Weights of a small transformer language model.
Size: width 192, MLP 768 SwiGLU, vocabulary 3491, 8.46M parameters.
Architecture: rotary positions, no biases in attention or MLP, untied embeddings.
Training: a variant of SOAP for these matrices, 552M tokens, 4209 steps.
Each number is 500 + 50 x the weight over its row's rms, rounded and kept within 0 to 999. Layers, rows and columns count from 0. Numbers have three digits each. The size before them is the row's rms in percent of the matrix's.

# layer 4 MLP gate, 768x192, rms 0.143, rows 639-667, columns 0-95
099:420544538439499525481547550479442424475507463501393505527445499525546477486479574522487496435581453591590524540553436537542461431447527433512492498478524498440488502562418636549470500497476471460539571496459516484504545464413479485520490473419429500463471437379490550477527495589527431533
097:452507556487489454524532467450519470413493486481521494495485500567522548538480441500476491476531555482418448477558459395527451612527452512459520531601486501511564499448535448488558572569501613588499460526444576489422506476503530431542585544477501526493510540550435540398494386457529551495
108:560555547522472558573561437503516491457529469421592587539464522455492510529513516503416462483500488489459489519584439498530580496537545589595433415516434430412439493391460437541431549507399499506536534481507529437473516521566542487463480573550585515554508376587444503514420458447555481464
092:479460509507528540525454454527471538574537411555530567546391510504437467522535426548531494617545458406455512488488572469445482442560499480568502473450444489456509423538459435536464525605592450620518516463462478510479461492577531433437440409522521532518545505515406457543496468503574446552
099:466541455523531582614474581453519507481492539573514475629450529578516580525495517486529563477470503459489548505472608482568439578457575532467475542488507474496448461466491451532541377470494522565469440448513472612493488539491536454474462533524521506416560495523446400561500554555505506526
106:569423367480425412477454587511522526496509486506485520484534482508544460404609527537481534406467532482563494525506556517529451500531433405562454553516557539544607503525450514434553512463523507532456491449449525513517431515508505570503565505591403373521458527508555485559458407447555544570
102:547377455485483545496537557502504422471461549492527532507479504420528415569540515496554497526461604546502521449532476491504567539411487549479596594522608476522452545599440457488535424536525547518449475444547568582447494587497452518489501496583480497558512482481500425506589455509466455605
110:552476447400468565509523416481479475517534523551433487535548557515543400456538576570540526490420487519454524527423520492433512441528528480537513496515572507423431596522473560528487451450602498426608496576491470504480481508511480519513534457447565454483473455484439452438526562502516504504
095:531447536543559529478405485540536464568498461483463525540531593526495433469478443407507419501514542493482535474526589444502563677491439439502503439508554489538478576580560467427583422557534487469556498545503594577525431505556432504516578465476430536445521537515535431549445552567480422520
090:558470559553582571397493585535534588537471500485430464469522514535516480386578560521493427461415498462457520524595472440461499571468501581464472518469567537502517519504496455529520533543508482516535480484483426469442539507560554604505528513487455548480421473569571444490559445469572617500
098:573459493412555561404521453419531478511539513506532468471445528505373559605480503512434534540567461481473486600434453473484513515539475531565478525538550486545487584576503512510417502554461432599522550505517486512596561559484477528468494557465562488396492450567483451558479392524548522482
097:435404511457513520407526587557529517455439545455540513447452487518572463481497438500496452565530432454534412458451504454406553564556436561463521540461474661515507478406362508410506445433461574388509491533517579527549450500469459509528498524502524497504568516560534570435435447549496520502
096:486587445467542538544548543547590489512451528617529465481427479424520516527479440472624535523525517460507561529513578520608526468501505483448435491513532474500449608402444364462496530527498521436564529491537590515524482423500516448433557523515522508452487521460562480496487474431597496431
100:452391580467556494378596566550417435626555530515343527472420493488514517458453472522494468527459542465485519604443579458537457482507573565532449548556518502508521479536462416513524370552519528444516569504469475518472470484587482475494477466514509428505509412530596528481553500490569555452
103:479552525488615533481582594480524550542474534524485552626520430488563475505410488527493602483575413472563479508478432529503446495469481441494556552481536504483539486452455520428513483491521455416437612527506488536531473547611509520456533514473482405464551477620441483507541564529453417522
091:493495491496471531436517630528450560480542456415506475550444502516457538516576471471448573477426500527405483460521486526575460493570487504547518442469567540509491451461512514544471463442446484541369530468445559497499406423511549511451488527497533542508545445461520496527464516426521572550
100:490485486517616499512536443534516500524493471454445605510450495452552505532604481458526481485423515547585536488539461515496510455430352490493498430385431467433473445538393502543451529573516468431484522466498546556495496555497528473511566566502489552475536587505535433490423504507536595477
102:579407439565483503513497538508585529595497460484532434500524510491429564480473441473452513558520445491513528438529496453434506396434452489500610418560448495500531528484463450465493590453576483521449558450540432458493433538605530549502428479463481503496480487547459469453577528516424445536
096:418447469538531519432515572493542340424469433545515468478419457496562486482500574550495508493369591422498549459483603467416556451475529409460584474443520561609514462477518453517447491517557580488520505399498427457522534535561442511561559458460524443441500513446430501499580499566502474551
092:451557643537464471472469521596478463550561562504554588541390473471581515536408466446460486470568639456592462485386455464490473528571487518518528465456497459598468346599421465447437510518518547550536551557474504454457620551475499466526541516521475436487440500410490433556494482534519515454
106:432554520581406526478550477486552408521535536540446482593558487428588522475511568502579516513458478512500530471470592512484547524497486470455427543585397522509460484423490542469527494568449430486549478443458407528567530502461466485457456489507516516528470533490396489522430514551590476487
094:493557557510552500513523547526446522459559479553467540561541509536398520444524477468486517495496444590583371521498602474526500473377530503553516461493566452450597436483524495481460563526571494455613448500482561549517438475525501516567457638436555435539556547530481526527455512509451437443
108:542574526490541456488508480497404495477508586459431489495455455474506472471549489568464593634577472493451572541459481460499547527554574453509489454475480494495505552487394531458464473536549546443495559513488548465434509495537569401529515528452506581539562437480379541537517458524544436529
102:560447501474472424567488470514480476525549478539469529497520540469495469479556565530486517462410486596463523461552584437532515592433497512475521466409568453482484397553443454540572580444552479606536463559488452504485538443542532546590504513428502483489513468568496380573496459504500541602
095:575427408525525455511483591495498477569533570492493512491555502505503487499498604395466437553634498518510413478589439415507564494574512578430442535537555501542497533515579455370518411462492510474502500455528475497495455493483526495546428494481355511461471446486449570450508595580519532579
093:530474482585488506577554599516407473484458489530466553433555469422517545554468510554436537516467542499587439523516478530502554418367487500527532420473516534440470499494473532485462483545526466487556411444614432423520446564518615464507562516522525425447487470551427434493573510609552468415
097:555524449469500560458460424525595482451454460497437480537490421493530511468572478522451554513489542479526429521379462460489467529476493508542430530500478528470505509445561533520461492455515515480476531494513508572519515458513549479594456523558520535430473460483561483402455425492488567641
096:415469505521483369535518455542479478519583523474453523421532476460534480516580556424507513573566409436514433529499573524473522440569590408434372442468448393562475537523483521544454537549482479563466439605493578521492552542463494427496540555511530516503488501477557558467508485469548565509
108:501549505498544472498530431521485443498445489566490547559491429612472550509583479442462506534543486573424552485533472508430526451559512434505466601462529517488473529529449481540464466371489532450451522469507482493466540516563514505526432480532480513543487586490570549448433458561410404596